From a checkpoint of a small transformer trained on Wikipedia.
Size: 10 layers, width 448, 7 heads of 64, MLP 1792 PolyReLU, 64.8M parameters.
Architecture: no biases in attention or MLP, shifted keys.
Training: a variant of Muon for these matrices, 646M tokens, 9852 steps.
Each number is 200 + 40 x the weight over its row's rms, rounded and kept within 0 to 999. Layers, rows and columns count from 0. The size before them is the row's rms in percent of the matrix's.

# q: layer 5 attention query, 448x448, rms 0.0933, rows 85-115, columns 112-223
# k: layer 5 attention key, 448x448, rms 0.0948, rows 85-115, columns 112-223
q85,099,165,218,161,206,226,209,158,154,244,183,175,181,232,243,181,170,187,218,129,259,248,196,190,213,117,193,193,235,237,172,211,145,211,231,245,278,179,212,232,181,211,170,180,260,169,201,201,191,213,237,230,159,181,209,178,238,229,188,197,232,153,207,295,224,217,291,160,198,160,218,201,218,229,165,176,194,168,168,200,206,207,227,201,165,177,138,208,230,164,201,206,229,227,224,255,100,130,226,204,244,227,271,168,212,231,170,293,211,183,180,204,222
k85,095,232,187,154,240,172,203,210,186,201,184,210,164,167,214,219,224,236,129,167,214,256,203,196,142,146,272,249,170,304,189,256,194,136,190,238,166,198,181,227,219,232,145,149,304,97,230,201,206,299,215,224,174,152,225,198,157,182,223,217,228,224,273,221,238,188,203,196,255,213,249,180,216,197,176,134,300,117,215,239,166,219,229,208,192,206,195,208,248,272,190,296,251,187,225,226,184,191,185,143,235,99,144,215,129,198,210,354,195,237,233,194,169
q86,095,229,248,192,186,238,191,189,191,188,238,131,186,236,235,192,255,284,192,144,188,218,197,178,229,135,189,159,248,150,159,191,153,95,225,203,162,173,128,136,250,256,242,199,162,219,155,152,180,236,163,192,222,267,232,221,174,190,222,218,193,188,120,115,275,243,255,236,163,159,188,220,192,162,205,224,177,206,168,252,181,96,170,220,206,204,162,179,147,219,234,230,210,160,169,220,229,206,159,198,199,168,184,135,233,180,109,267,142,187,184,128,211
k86,090,156,135,248,208,221,89,151,218,214,175,188,217,145,228,293,256,255,224,234,162,229,234,163,235,203,185,192,215,241,196,128,228,213,207,222,139,241,236,148,149,186,234,193,224,245,180,155,235,258,166,192,236,274,212,189,182,191,214,266,187,149,238,254,199,188,176,196,258,157,220,189,201,272,215,187,247,257,187,168,232,192,187,220,197,191,238,201,210,252,168,155,186,241,150,163,178,243,179,201,152,159,148,157,221,196,191,201,224,152,186,220,134
q87,094,243,157,195,218,202,161,255,226,214,249,196,236,229,164,179,265,222,221,169,225,202,223,183,193,207,324,239,268,166,218,214,200,201,171,255,182,226,198,183,216,230,236,218,202,179,212,227,226,188,241,174,221,205,254,210,171,178,261,148,110,234,145,185,184,167,188,224,148,248,218,218,215,194,137,299,218,209,259,209,183,240,189,165,275,199,199,137,176,183,214,219,199,180,154,179,238,165,154,166,225,265,178,156,224,178,209,251,192,168,223,265,181
k87,081,211,198,204,134,211,237,256,224,209,179,203,154,170,149,162,211,272,234,222,145,212,197,201,202,202,165,273,172,204,257,166,216,209,191,223,219,285,193,195,159,154,209,232,149,250,217,148,172,125,179,176,236,159,215,165,189,239,147,235,174,240,274,172,205,228,235,211,207,185,183,161,243,182,201,275,249,238,171,189,253,250,221,140,163,266,209,163,213,180,212,156,207,199,198,95,198,253,194,212,243,182,201,226,262,143,190,101,199,232,208,139,259
q88,104,245,156,194,262,179,207,179,182,237,127,176,228,248,91,168,201,250,143,211,220,118,252,206,245,199,164,250,160,169,208,150,195,198,156,148,247,196,183,217,207,170,143,212,199,258,247,203,190,147,253,149,193,153,269,184,189,280,225,189,274,215,177,205,285,159,267,161,185,249,162,165,183,162,169,154,223,229,184,128,175,197,188,234,175,175,220,144,175,198,193,110,175,195,250,219,212,226,202,190,263,243,244,123,235,274,183,202,219,158,300,166,255
k88,092,118,122,187,233,192,185,220,182,232,200,216,225,168,193,226,152,198,161,207,154,177,107,194,196,153,201,132,226,185,153,209,185,189,257,174,195,264,200,172,199,151,173,197,152,111,253,256,293,222,138,208,166,184,209,272,169,186,214,150,190,212,216,155,199,204,161,186,190,200,271,163,218,272,199,166,238,133,183,256,206,184,171,220,193,136,205,184,207,247,223,249,241,155,225,219,208,251,151,196,209,207,205,277,156,192,191,316,227,171,169,180,191
q89,103,201,191,231,166,212,181,158,244,199,255,191,212,169,244,253,230,180,217,208,173,259,225,244,210,293,222,278,220,184,161,250,261,200,161,269,180,217,205,189,237,214,212,185,189,230,238,168,176,152,248,142,189,220,194,166,211,173,205,173,140,242,166,156,210,233,152,204,174,153,262,224,161,175,194,199,229,226,153,209,215,160,141,191,181,190,188,193,168,189,204,168,170,142,169,167,249,247,173,204,237,213,214,220,231,164,231,192,178,235,243,196,199
k89,089,249,247,215,180,229,159,153,190,296,161,251,221,216,169,259,146,189,151,152,152,129,229,237,264,190,191,226,229,148,182,237,291,236,222,151,217,253,231,216,251,178,146,240,172,214,192,205,215,172,164,181,207,150,225,222,267,204,217,228,197,228,267,78,202,182,200,257,148,144,197,194,206,219,209,158,179,263,199,286,167,193,271,196,158,164,155,196,118,215,188,163,128,233,207,223,206,163,142,192,159,204,191,199,267,184,226,62,212,199,177,204,314
q90,103,197,186,187,258,154,219,186,221,149,209,178,237,178,175,211,226,172,151,212,154,264,197,256,84,258,161,128,223,210,206,143,179,153,200,162,210,189,212,170,199,184,222,186,221,179,248,208,225,207,165,163,160,196,167,217,185,277,218,224,217,229,140,270,182,252,178,257,191,203,163,184,236,237,237,207,231,234,166,199,168,192,182,281,209,223,212,167,259,205,170,195,187,272,212,202,200,243,232,257,235,259,176,220,132,108,215,309,167,186,151,165,154
k90,100,217,204,204,181,180,237,234,192,217,195,175,156,217,116,166,175,277,173,133,191,149,200,144,258,175,163,289,219,220,216,212,165,183,223,192,178,207,203,180,150,219,247,154,158,257,181,164,142,197,262,195,127,145,162,127,219,168,180,165,195,179,205,136,217,273,168,110,199,170,223,181,202,186,174,252,183,111,255,129,147,184,279,157,258,210,209,196,155,241,198,187,285,183,173,224,189,133,160,158,276,143,214,219,179,170,212,265,192,155,253,241,192
q91,099,252,214,200,166,230,102,233,192,246,148,292,187,198,236,185,166,185,146,83,181,210,190,192,193,107,169,194,168,159,118,185,181,184,189,203,194,164,256,221,233,214,137,226,220,157,240,189,232,163,257,186,149,201,243,235,272,288,210,161,261,206,182,206,179,182,255,228,209,182,216,173,170,174,237,131,171,150,161,208,211,223,223,240,190,230,133,122,219,173,180,213,270,84,236,113,153,145,240,218,199,198,259,171,179,205,227,135,243,159,165,38,190
k91,101,193,243,155,204,177,193,157,237,205,185,223,230,180,281,224,175,260,137,212,228,255,165,129,235,232,200,233,158,234,215,251,188,224,188,213,214,210,221,177,167,140,217,214,224,183,235,148,190,204,339,258,201,225,171,116,247,211,181,186,189,163,245,294,204,181,211,183,214,181,229,275,206,205,245,150,260,143,207,201,201,219,203,199,183,184,231,227,177,206,215,193,125,165,210,249,199,186,207,269,183,127,251,193,202,142,214,310,198,248,312,235,194
q92,105,175,187,255,161,158,173,191,167,230,185,206,246,186,191,213,133,207,269,193,169,246,241,152,212,243,245,247,173,245,236,231,195,238,160,312,236,235,233,199,243,182,142,198,188,232,227,209,202,176,258,201,238,120,228,165,250,220,222,172,169,169,230,132,239,166,256,161,159,214,207,153,187,122,207,214,210,218,218,231,155,195,269,195,180,105,199,213,181,128,216,117,140,177,161,225,183,208,206,241,181,137,230,256,207,206,247,198,261,187,243,170,186
k92,105,148,188,212,175,171,222,287,196,216,234,163,207,233,212,245,169,210,200,234,276,205,236,188,216,157,125,207,256,212,224,221,276,228,207,185,178,175,168,218,175,160,169,188,308,200,151,203,166,194,272,252,223,187,234,176,182,128,196,238,163,177,192,245,162,159,144,246,133,172,184,229,185,207,200,208,204,168,227,180,156,157,225,205,215,127,149,211,150,183,240,198,216,208,256,266,189,152,159,208,197,223,262,199,180,113,224,293,236,146,215,218,181
q93,095,167,187,220,184,148,164,210,159,236,205,220,188,193,184,216,121,211,206,206,247,173,145,244,254,196,195,220,234,159,202,163,160,213,235,177,189,248,227,241,201,162,250,178,189,175,220,221,237,219,203,144,173,224,171,292,199,218,210,184,126,183,217,295,146,243,122,104,226,194,262,188,177,228,141,246,141,178,196,244,153,192,154,156,221,225,178,145,233,193,221,247,265,231,143,201,228,250,232,198,196,228,192,213,195,234,238,196,173,159,223,154,131
k93,098,189,132,228,192,198,161,147,171,188,220,163,210,188,193,214,241,225,222,249,198,194,242,149,240,170,232,217,167,254,204,181,149,137,129,163,233,192,228,162,236,193,205,171,175,186,160,246,169,203,173,206,158,271,172,190,228,212,121,197,158,206,245,211,184,208,162,222,124,241,198,215,230,185,235,201,189,227,176,230,247,138,130,295,176,172,193,277,196,259,151,180,123,195,231,205,230,198,113,212,196,209,193,198,175,240,147,121,152,198,180,233,259
q94,131,249,175,153,225,194,154,202,156,206,192,177,212,196,201,252,224,188,166,205,207,150,178,222,185,194,208,255,227,196,242,178,180,191,197,125,145,238,252,163,157,157,247,241,285,203,133,197,182,232,201,209,185,133,197,266,138,245,249,188,212,204,223,219,155,136,250,218,223,152,196,184,147,175,189,226,261,217,178,214,169,173,216,241,224,222,233,228,224,254,222,220,270,272,207,222,178,277,227,249,231,158,177,168,223,275,210,218,223,239,152,144,163
k94,124,232,290,204,189,224,153,80,214,169,144,153,194,169,217,183,274,214,178,214,127,192,251,179,147,211,224,238,210,244,131,186,203,151,196,203,216,179,205,204,209,228,232,230,224,212,226,207,119,291,146,154,179,220,139,152,229,165,240,230,144,187,161,198,101,184,212,125,237,213,143,203,235,194,205,138,196,136,177,138,155,202,208,218,213,173,136,213,181,197,210,193,202,164,214,173,197,218,255,182,185,198,211,197,232,312,138,175,211,260,219,241,206
q95,094,239,213,192,202,289,158,247,154,214,158,232,179,159,181,218,132,146,212,177,218,160,209,289,261,178,243,233,217,146,197,207,194,195,171,179,169,136,210,286,159,212,174,180,242,206,193,227,182,97,219,223,236,277,218,195,179,177,263,206,249,211,180,213,176,278,201,240,215,180,277,146,218,167,199,189,247,135,171,187,209,287,202,245,254,216,181,171,224,214,209,171,244,201,140,204,171,230,192,176,198,223,222,247,223,123,254,202,197,132,199,160,254
k95,088,239,201,240,196,184,239,269,221,230,167,207,193,147,288,196,268,198,243,155,149,191,151,180,257,207,142,156,257,256,144,241,183,228,197,247,165,198,209,147,208,254,255,172,246,178,251,222,174,255,168,171,209,186,159,212,139,262,233,147,150,244,235,175,248,178,248,178,223,249,176,164,240,183,186,240,233,228,233,215,204,262,164,236,238,191,162,146,219,151,239,230,279,181,265,140,270,134,192,194,141,202,214,123,216,202,220,242,218,256,194,215,196
q96,110,201,176,244,145,174,204,172,216,253,251,189,209,216,231,286,277,269,186,222,227,162,177,148,159,271,157,225,183,138,130,210,160,118,273,208,210,168,224,271,263,136,205,292,225,147,144,235,152,204,132,122,209,227,207,221,202,122,217,238,230,148,187,171,141,220,163,172,206,278,140,231,203,240,291,293,145,107,177,157,250,181,199,225,222,145,250,169,166,197,216,180,220,118,197,203,188,228,171,187,252,206,240,175,238,210,202,243,178,197,218,227,248
k96,110,200,243,143,149,280,197,273,165,189,221,179,218,264,168,198,187,226,199,201,219,199,226,194,194,128,206,217,258,258,162,226,154,119,184,175,157,121,253,240,253,206,174,200,262,238,214,136,155,127,145,179,205,197,247,214,189,222,198,213,218,220,186,187,178,172,256,177,246,204,261,159,182,145,217,170,171,224,272,214,225,246,203,201,243,188,201,169,185,206,181,239,250,209,230,180,144,79,154,185,161,245,178,161,140,218,197,159,199,216,191,221,216
q97,108,266,168,219,192,215,174,253,207,213,163,227,183,175,254,162,217,208,135,258,98,164,154,178,195,170,248,178,150,130,263,189,224,156,176,294,200,214,233,166,145,169,159,274,261,239,238,241,193,242,161,188,156,164,212,134,192,208,147,197,217,231,194,153,245,193,141,159,172,237,178,204,276,260,208,293,192,135,213,187,143,216,185,211,209,194,143,280,189,259,205,201,147,118,224,177,159,151,204,187,276,212,260,179,237,155,203,175,194,203,169,210,257
k97,108,248,172,209,220,204,252,218,228,137,225,210,176,213,172,198,243,270,196,182,176,264,208,284,213,155,242,172,134,251,213,255,168,172,181,140,174,203,157,309,219,178,210,299,198,177,159,144,239,264,234,241,265,149,180,157,214,239,199,251,201,269,210,187,159,206,189,167,214,196,178,161,204,164,159,337,219,251,117,237,195,215,171,240,209,271,198,183,237,194,136,178,228,256,153,147,258,191,209,208,146,184,193,256,202,235,191,211,248,226,194,177,179
q98,108,251,102,173,180,238,183,241,273,198,208,209,206,200,138,192,183,249,238,180,171,163,126,257,265,160,232,189,235,282,150,218,291,217,266,148,245,155,154,231,159,218,188,257,221,164,235,181,217,206,185,158,260,212,169,224,233,176,152,217,208,241,144,246,147,238,215,198,180,223,161,161,176,238,227,317,176,251,206,184,178,203,219,238,209,212,188,218,233,166,275,168,249,172,149,170,237,208,171,177,167,209,205,210,300,236,203,210,252,205,234,106,215
k98,095,244,189,137,279,202,264,178,212,271,176,162,98,195,161,145,204,184,260,142,206,293,195,148,185,171,179,268,213,154,131,263,171,196,231,295,153,230,213,248,185,193,212,204,202,171,247,248,226,166,211,247,164,137,273,219,205,206,199,162,198,249,197,214,306,210,184,198,182,226,126,222,230,163,215,185,237,229,214,214,213,221,157,151,132,150,227,183,157,261,199,210,225,167,184,212,257,177,177,286,183,204,190,197,247,255,226,155,177,188,143,230,234
q99,101,187,86,195,229,219,197,149,150,171,250,116,201,197,194,251,243,202,233,235,225,180,163,155,217,225,199,233,230,173,197,232,162,197,195,172,186,237,164,184,210,205,138,181,207,171,184,200,183,206,175,229,211,165,231,188,212,215,143,203,260,193,158,274,182,128,232,237,174,186,176,219,182,249,173,290,198,255,172,197,168,118,182,220,283,222,160,214,252,249,202,187,211,140,235,187,253,240,163,194,213,170,256,175,186,166,216,99,218,267,184,213,192
k99,104,210,207,218,221,97,166,230,234,183,160,210,141,230,183,187,192,195,138,244,264,209,258,220,180,178,232,214,200,193,182,188,190,173,164,207,203,238,236,211,218,262,152,221,195,227,269,212,181,145,257,191,184,124,203,187,206,262,242,180,196,189,199,220,173,208,206,198,230,146,164,200,251,172,206,213,221,223,188,284,151,209,150,211,264,285,199,202,252,180,225,293,215,222,214,114,266,224,223,231,222,118,217,118,218,197,186,89,249,186,155,182,219
q100,110,158,287,181,225,258,232,206,196,173,211,219,142,235,198,128,197,217,230,274,272,204,197,218,239,192,190,220,183,178,213,204,157,172,269,223,160,154,189,227,203,219,248,241,201,193,183,181,104,237,237,194,197,101,165,173,257,188,229,253,182,212,164,111,174,175,207,234,190,213,236,190,195,191,149,122,189,262,232,191,160,176,192,250,223,202,165,207,189,233,217,122,180,172,238,179,133,194,236,276,210,263,254,290,179,206,131,251,237,202,189,216,143
k100,114,215,254,168,254,174,302,213,222,211,156,239,225,199,178,188,156,214,199,188,222,118,149,186,163,175,199,128,199,176,148,190,140,161,166,163,223,106,281,219,235,265,217,225,199,221,213,202,270,193,126,199,246,257,156,244,152,250,303,242,251,202,200,120,216,214,184,101,161,200,203,238,162,226,208,106,172,172,255,262,248,166,185,270,214,204,198,216,259,209,158,171,202,187,242,206,213,213,237,222,160,182,206,113,198,214,198,139,195,200,189,143,200
q101,105,156,201,113,218,234,180,214,160,144,145,179,137,167,194,136,191,241,241,199,178,209,215,257,190,171,233,172,248,217,255,181,132,181,229,210,109,221,171,200,205,191,158,203,236,136,233,201,171,199,157,173,150,225,178,228,211,264,260,208,160,186,171,241,205,172,280,220,267,255,175,229,184,178,186,241,165,209,194,235,226,186,169,211,172,154,212,162,242,236,176,194,252,257,194,202,195,223,207,265,219,152,198,226,198,180,149,237,185,202,165,228,153
k101,108,291,245,165,238,201,219,207,184,262,180,224,138,220,142,211,230,189,195,223,219,122,215,211,214,132,198,185,224,209,222,171,212,246,141,209,200,207,191,225,251,210,237,225,224,251,167,210,194,142,193,178,157,162,181,152,223,192,206,172,245,205,175,122,213,204,264,200,179,140,175,213,214,309,184,346,196,205,170,159,276,215,260,192,185,212,174,211,244,206,187,180,137,267,181,199,211,221,162,243,217,254,141,144,232,232,161,125,273,158,174,209,205
q102,134,228,180,267,159,169,157,193,163,212,301,197,300,256,156,211,219,183,180,260,181,167,185,212,141,195,194,244,256,228,268,220,273,195,197,239,234,189,213,244,204,165,144,262,220,168,193,137,209,184,225,192,181,142,180,159,217,176,191,216,191,206,170,187,164,146,208,217,159,219,248,172,219,129,221,337,200,108,166,212,191,177,127,255,190,190,141,193,154,205,235,186,167,183,238,149,195,196,157,150,229,209,220,205,271,182,199,252,221,146,269,247,185
k102,100,183,197,186,227,208,195,171,231,157,115,269,173,222,279,260,264,111,195,283,281,249,247,226,208,167,204,158,174,260,166,210,114,197,211,170,237,214,201,187,215,255,210,224,247,218,201,200,232,231,164,189,242,161,188,199,234,225,124,163,213,153,197,208,189,210,229,261,194,186,217,226,203,228,169,325,217,186,135,165,173,167,211,256,209,209,204,171,292,180,171,258,199,211,216,212,188,151,214,169,139,195,163,247,168,236,194,181,205,187,133,239,193
q103,107,218,150,129,222,204,188,227,147,159,220,165,199,184,201,204,286,235,152,188,176,273,188,289,189,253,153,276,198,166,274,153,187,213,205,198,147,189,160,247,230,288,219,187,195,223,171,150,205,216,176,135,233,141,147,265,137,266,161,220,208,182,205,125,200,140,231,233,185,154,158,169,177,188,147,135,197,197,223,181,227,210,212,163,237,242,173,184,156,258,121,271,241,108,237,229,293,224,220,239,215,184,187,186,169,195,240,164,187,218,192,244,184
k103,101,169,205,179,169,110,201,179,131,214,163,236,266,261,183,198,173,205,200,164,242,179,157,188,184,190,219,202,159,214,159,196,186,146,244,129,220,173,161,237,189,236,240,223,159,234,172,279,268,178,183,263,185,234,204,233,232,245,251,195,143,192,267,217,242,237,156,165,123,189,256,198,207,197,203,176,189,252,224,228,232,127,253,200,214,176,152,195,297,149,188,238,230,134,185,178,216,237,214,201,251,193,200,176,165,190,249,91,203,182,188,167,257
q104,113,259,179,176,211,181,161,293,202,216,221,234,232,205,190,157,149,199,230,153,226,172,101,202,214,196,229,184,241,212,267,313,205,180,219,196,170,227,190,240,238,141,159,213,251,188,149,225,200,174,178,171,203,207,176,188,196,134,229,163,180,202,183,167,251,212,198,224,195,210,210,166,211,158,212,378,210,233,201,182,225,138,112,174,193,232,206,196,177,200,236,257,222,244,205,182,140,227,192,173,203,185,193,198,244,196,196,77,174,185,187,219,145
k104,117,209,154,177,247,175,201,216,209,193,258,251,169,182,149,236,217,219,175,202,216,202,192,226,219,244,187,174,209,221,241,187,138,185,187,95,133,181,234,197,230,187,236,149,219,243,227,170,207,217,177,144,232,222,217,250,183,169,253,210,218,251,218,246,184,214,261,178,212,179,190,193,114,189,145,293,190,215,196,283,202,195,201,247,196,221,198,218,288,210,145,232,167,131,217,183,224,170,207,193,197,188,148,201,202,159,205,180,202,217,244,194,143
q105,093,251,241,114,185,222,197,211,220,215,213,250,255,156,133,222,164,222,242,222,195,216,217,229,76,124,246,282,268,255,212,187,227,185,142,233,196,210,258,183,240,204,150,224,222,267,136,171,176,148,236,247,139,252,230,158,237,206,157,170,202,191,195,150,168,197,217,171,213,213,173,214,222,277,210,256,122,200,240,238,197,159,219,185,198,210,153,221,238,246,168,207,241,225,167,210,178,186,203,137,187,219,266,219,203,168,84,226,202,244,143,122,172
k105,101,196,244,233,219,230,157,175,162,131,154,215,163,188,176,217,140,215,141,81,182,224,202,246,202,182,212,230,216,177,180,184,134,139,138,218,222,153,228,169,174,200,227,185,166,225,231,212,239,210,306,249,129,234,232,211,161,162,181,232,182,118,192,289,206,157,151,180,191,155,202,188,201,194,218,150,141,221,236,224,188,267,214,226,137,231,244,200,177,189,273,222,200,181,223,152,149,146,183,157,218,137,210,134,149,231,213,176,183,212,248,151,236
q106,098,232,151,237,237,244,181,197,183,214,217,138,274,206,127,236,196,214,176,232,214,151,194,205,205,164,177,216,160,200,138,165,194,175,159,223,170,232,155,255,215,189,196,212,186,168,220,226,211,246,232,145,241,208,229,181,200,218,230,141,134,159,168,241,192,160,207,201,206,229,240,193,240,213,162,103,259,157,250,245,215,216,166,223,180,109,229,196,181,246,213,247,245,196,178,162,202,211,234,159,230,148,167,182,198,170,193,142,226,193,221,188,285
k106,112,155,199,156,182,212,180,237,214,198,222,175,223,260,192,140,181,214,162,222,205,201,160,189,202,214,211,176,100,162,248,198,231,237,224,253,197,216,131,209,195,187,156,169,176,181,175,165,157,182,207,271,240,241,253,202,215,200,209,203,201,209,196,171,205,154,210,276,184,239,171,219,207,148,154,72,198,182,181,173,237,171,201,148,215,147,205,225,160,155,173,191,259,191,159,235,219,173,152,163,190,235,148,191,226,174,245,273,215,245,264,194,206
q107,103,217,212,216,250,220,216,208,202,192,165,160,209,199,179,224,198,114,227,170,264,222,270,194,180,224,181,230,191,200,211,219,259,291,200,232,170,215,138,190,137,157,131,132,216,162,225,230,196,224,193,220,160,175,171,201,163,150,158,201,247,191,164,206,263,217,169,211,280,220,175,228,201,196,189,164,199,185,257,219,265,208,201,149,120,277,194,183,230,210,189,144,254,253,262,195,178,269,199,213,150,218,209,172,192,225,229,192,222,170,180,185,141
k107,102,200,211,205,220,252,197,205,229,211,191,189,230,180,137,243,109,113,249,203,186,179,172,188,185,124,167,209,255,222,162,152,201,195,176,169,241,233,240,196,182,192,248,212,226,263,184,187,215,156,155,262,217,290,227,205,202,228,185,236,241,278,185,236,205,200,232,159,192,146,173,226,236,214,210,88,227,229,186,217,177,209,237,240,248,230,155,272,125,163,208,128,150,182,163,241,266,201,273,186,117,183,233,198,218,164,206,132,296,152,195,193,266
q108,100,219,194,257,264,192,215,175,244,179,214,117,177,140,196,226,165,200,200,260,206,192,191,165,148,218,192,177,226,210,258,179,162,193,127,178,232,269,213,183,188,172,247,183,174,294,150,244,195,158,196,182,180,265,269,171,235,217,236,236,259,218,263,201,250,133,135,224,177,214,225,156,155,183,223,216,143,267,118,235,165,201,144,245,160,249,187,175,221,153,210,336,187,227,168,182,221,187,167,143,171,219,147,209,212,226,244,216,177,172,239,159,234
k108,106,229,207,226,228,220,122,121,176,230,160,217,191,231,169,217,189,141,199,231,186,129,237,164,292,185,246,127,156,170,281,195,193,220,181,227,228,192,240,174,136,108,186,210,216,195,206,213,215,187,117,245,239,196,181,164,247,259,198,176,207,160,127,236,260,189,143,169,195,141,166,206,220,250,147,267,210,264,168,252,148,239,168,261,195,225,243,203,196,224,240,181,190,266,129,154,147,217,139,183,178,229,167,124,244,263,213,184,271,221,145,232,166
q109,108,222,182,175,225,221,151,149,199,138,158,258,153,244,248,185,213,258,224,227,271,240,251,226,177,217,215,180,261,156,215,251,197,151,131,225,204,176,240,180,242,197,137,226,174,319,244,141,155,163,183,189,230,181,136,144,194,169,200,174,253,239,211,152,158,145,200,215,218,162,196,151,224,195,193,134,243,286,274,180,252,183,200,166,245,239,261,181,209,243,145,103,226,226,219,151,107,169,266,141,204,189,289,196,213,177,196,134,221,256,192,166,229
k109,101,179,209,192,173,196,221,193,212,230,231,201,245,206,160,272,235,213,172,176,160,206,128,214,149,159,178,266,163,202,138,162,202,134,223,182,235,233,202,211,189,183,191,154,218,132,202,250,200,249,128,183,220,258,181,200,195,210,217,123,242,154,176,214,133,204,221,184,193,203,183,272,236,166,266,180,184,135,195,216,163,166,199,225,198,162,190,211,223,226,189,181,202,178,174,216,235,153,246,274,256,121,142,186,184,215,187,208,189,209,203,174,145
q110,113,182,225,207,174,205,195,215,200,221,209,197,217,162,137,208,200,177,156,217,188,192,154,238,223,192,220,187,196,254,237,208,225,265,173,199,185,288,225,205,246,240,189,100,165,219,228,221,250,262,195,167,223,195,186,199,218,316,158,207,184,214,239,96,219,182,248,168,211,178,214,155,202,170,174,244,219,143,191,232,147,264,179,168,170,172,99,141,253,189,137,178,212,171,242,224,232,219,194,284,199,230,244,222,212,157,196,114,200,184,207,184,215
k110,104,175,163,185,208,226,213,201,241,201,179,228,188,240,199,189,178,223,186,210,209,294,177,207,190,210,132,173,221,200,177,167,225,184,185,167,148,189,120,288,167,221,203,212,220,170,195,222,160,229,175,207,195,224,213,169,179,210,205,192,182,234,200,221,250,160,194,221,151,135,208,228,174,169,196,93,253,234,212,227,164,165,212,161,204,182,246,247,189,226,137,219,123,194,227,260,243,207,250,259,202,159,149,179,200,135,199,283,164,275,259,236,174
q111,101,190,187,190,185,260,130,222,228,158,205,265,246,291,229,225,157,179,174,190,186,182,197,211,133,206,226,209,161,126,225,200,267,195,220,227,211,162,227,213,222,152,206,236,133,117,170,186,215,130,194,184,219,187,206,164,162,182,196,171,169,228,142,150,168,215,139,308,238,230,197,146,281,225,199,229,168,203,217,259,253,263,220,171,195,208,196,189,177,225,166,188,240,223,202,237,120,198,122,205,202,272,250,199,224,244,236,212,185,223,223,213,207
k111,108,225,189,175,149,141,181,240,163,187,151,203,237,200,214,200,211,224,156,167,229,208,177,215,205,238,256,193,207,229,256,173,182,246,189,220,250,223,276,221,272,176,247,197,183,229,181,167,272,227,212,185,254,149,230,195,203,216,213,224,132,196,205,204,157,211,203,198,149,187,193,180,169,204,195,342,195,238,134,171,188,248,166,245,200,171,167,177,212,204,242,161,189,290,134,135,168,223,171,157,253,276,257,195,238,289,209,168,177,163,221,267,226
q112,106,198,205,267,233,206,161,179,208,246,129,161,169,198,147,251,196,210,270,147,217,240,193,174,138,162,220,226,268,218,125,172,174,177,167,175,230,219,192,164,156,138,144,132,233,223,148,150,188,277,177,135,143,153,217,158,164,236,207,191,229,200,252,189,159,236,179,205,188,232,231,260,210,154,167,188,256,230,202,190,183,157,237,200,157,161,212,238,232,242,221,233,224,138,200,239,175,166,224,144,170,155,194,190,142,180,152,132,191,201,218,183,282
k112,100,159,152,243,207,202,205,208,210,277,204,231,223,175,141,165,166,169,145,227,203,240,245,232,228,258,129,215,216,171,149,175,123,206,198,188,130,123,241,202,176,186,189,218,196,244,159,288,187,157,198,194,149,225,204,247,167,219,235,159,223,240,169,286,215,245,224,213,248,163,189,218,183,213,275,250,178,207,199,155,217,168,93,178,133,147,159,212,263,197,166,220,157,165,279,177,203,203,157,224,217,186,169,170,156,162,239,193,144,183,224,144,161
q113,098,145,262,189,206,205,244,256,215,235,186,232,150,209,183,214,167,202,265,161,172,188,192,147,290,191,134,205,237,91,157,250,136,207,220,203,200,158,190,127,195,202,217,196,221,221,247,220,240,231,210,226,196,162,230,172,177,241,194,233,153,230,178,187,188,201,158,190,246,209,267,238,118,223,248,144,142,249,207,268,184,213,284,194,216,222,183,158,211,195,224,239,223,255,193,200,164,230,208,242,154,191,135,154,243,155,161,209,201,190,242,175,161
k113,085,228,276,198,195,124,177,128,205,206,226,250,241,215,249,234,232,279,151,149,228,313,152,133,235,159,194,129,194,272,254,205,225,242,139,226,194,181,205,136,287,202,257,200,210,230,193,192,200,257,242,128,208,152,211,211,176,224,231,188,177,212,154,180,187,189,210,210,217,170,161,201,133,230,188,192,173,208,165,168,187,209,238,199,200,247,232,145,224,230,245,211,229,182,252,218,249,175,225,128,182,138,235,171,159,198,190,240,236,201,154,243,257
q114,095,235,114,234,201,166,166,253,194,187,235,206,234,213,191,227,234,249,228,184,208,200,206,169,225,223,127,214,229,210,155,228,252,214,232,212,189,201,153,180,162,202,178,160,160,204,172,221,195,140,198,226,230,207,198,194,197,192,206,236,260,239,259,185,207,177,167,210,233,167,214,139,221,205,156,248,117,181,233,173,156,131,153,167,191,204,222,253,217,191,176,224,273,180,246,220,102,176,144,181,180,195,202,278,279,139,205,184,120,252,208,243,217
k114,113,206,219,219,183,228,158,147,247,208,167,234,187,233,260,225,190,195,221,163,167,155,243,192,229,182,140,213,236,247,250,170,163,240,198,258,229,278,153,156,192,260,208,208,206,222,144,180,168,212,192,206,224,127,239,196,226,195,185,212,161,184,133,194,227,198,159,188,91,204,228,164,204,200,179,132,299,223,210,188,196,212,185,203,141,202,249,257,218,151,200,250,198,278,162,183,179,291,158,240,190,196,258,209,189,174,275,224,197,151,149,167,196
q115,102,209,205,230,224,215,180,195,197,171,153,167,233,147,194,184,233,209,209,247,274,200,182,168,235,236,204,229,200,168,243,206,248,222,192,234,250,252,165,233,166,177,159,277,249,161,221,205,252,249,188,248,209,220,279,190,203,203,175,254,214,258,229,145,189,132,208,257,158,184,182,245,186,141,194,227,314,151,208,173,198,182,244,226,174,89,271,236,205,223,234,153,237,190,212,229,181,206,250,191,254,161,162,267,195,202,195,152,212,194,195,194,209
k115,101,141,161,202,186,197,196,217,233,201,237,229,205,263,188,177,188,233,195,217,179,194,228,58,242,215,192,169,202,170,210,188,248,252,208,178,146,174,177,194,197,181,232,225,192,203,83,215,201,226,164,232,216,284,207,187,212,168,192,225,168,188,162,213,147,191,211,235,208,237,158,228,257,207,227,162,171,163,181,241,224,164,125,125,149,186,161,217,128,140,191,162,85,186,255,185,175,198,167,122,190,183,180,236,247,182,155,234,227,205,196,222,176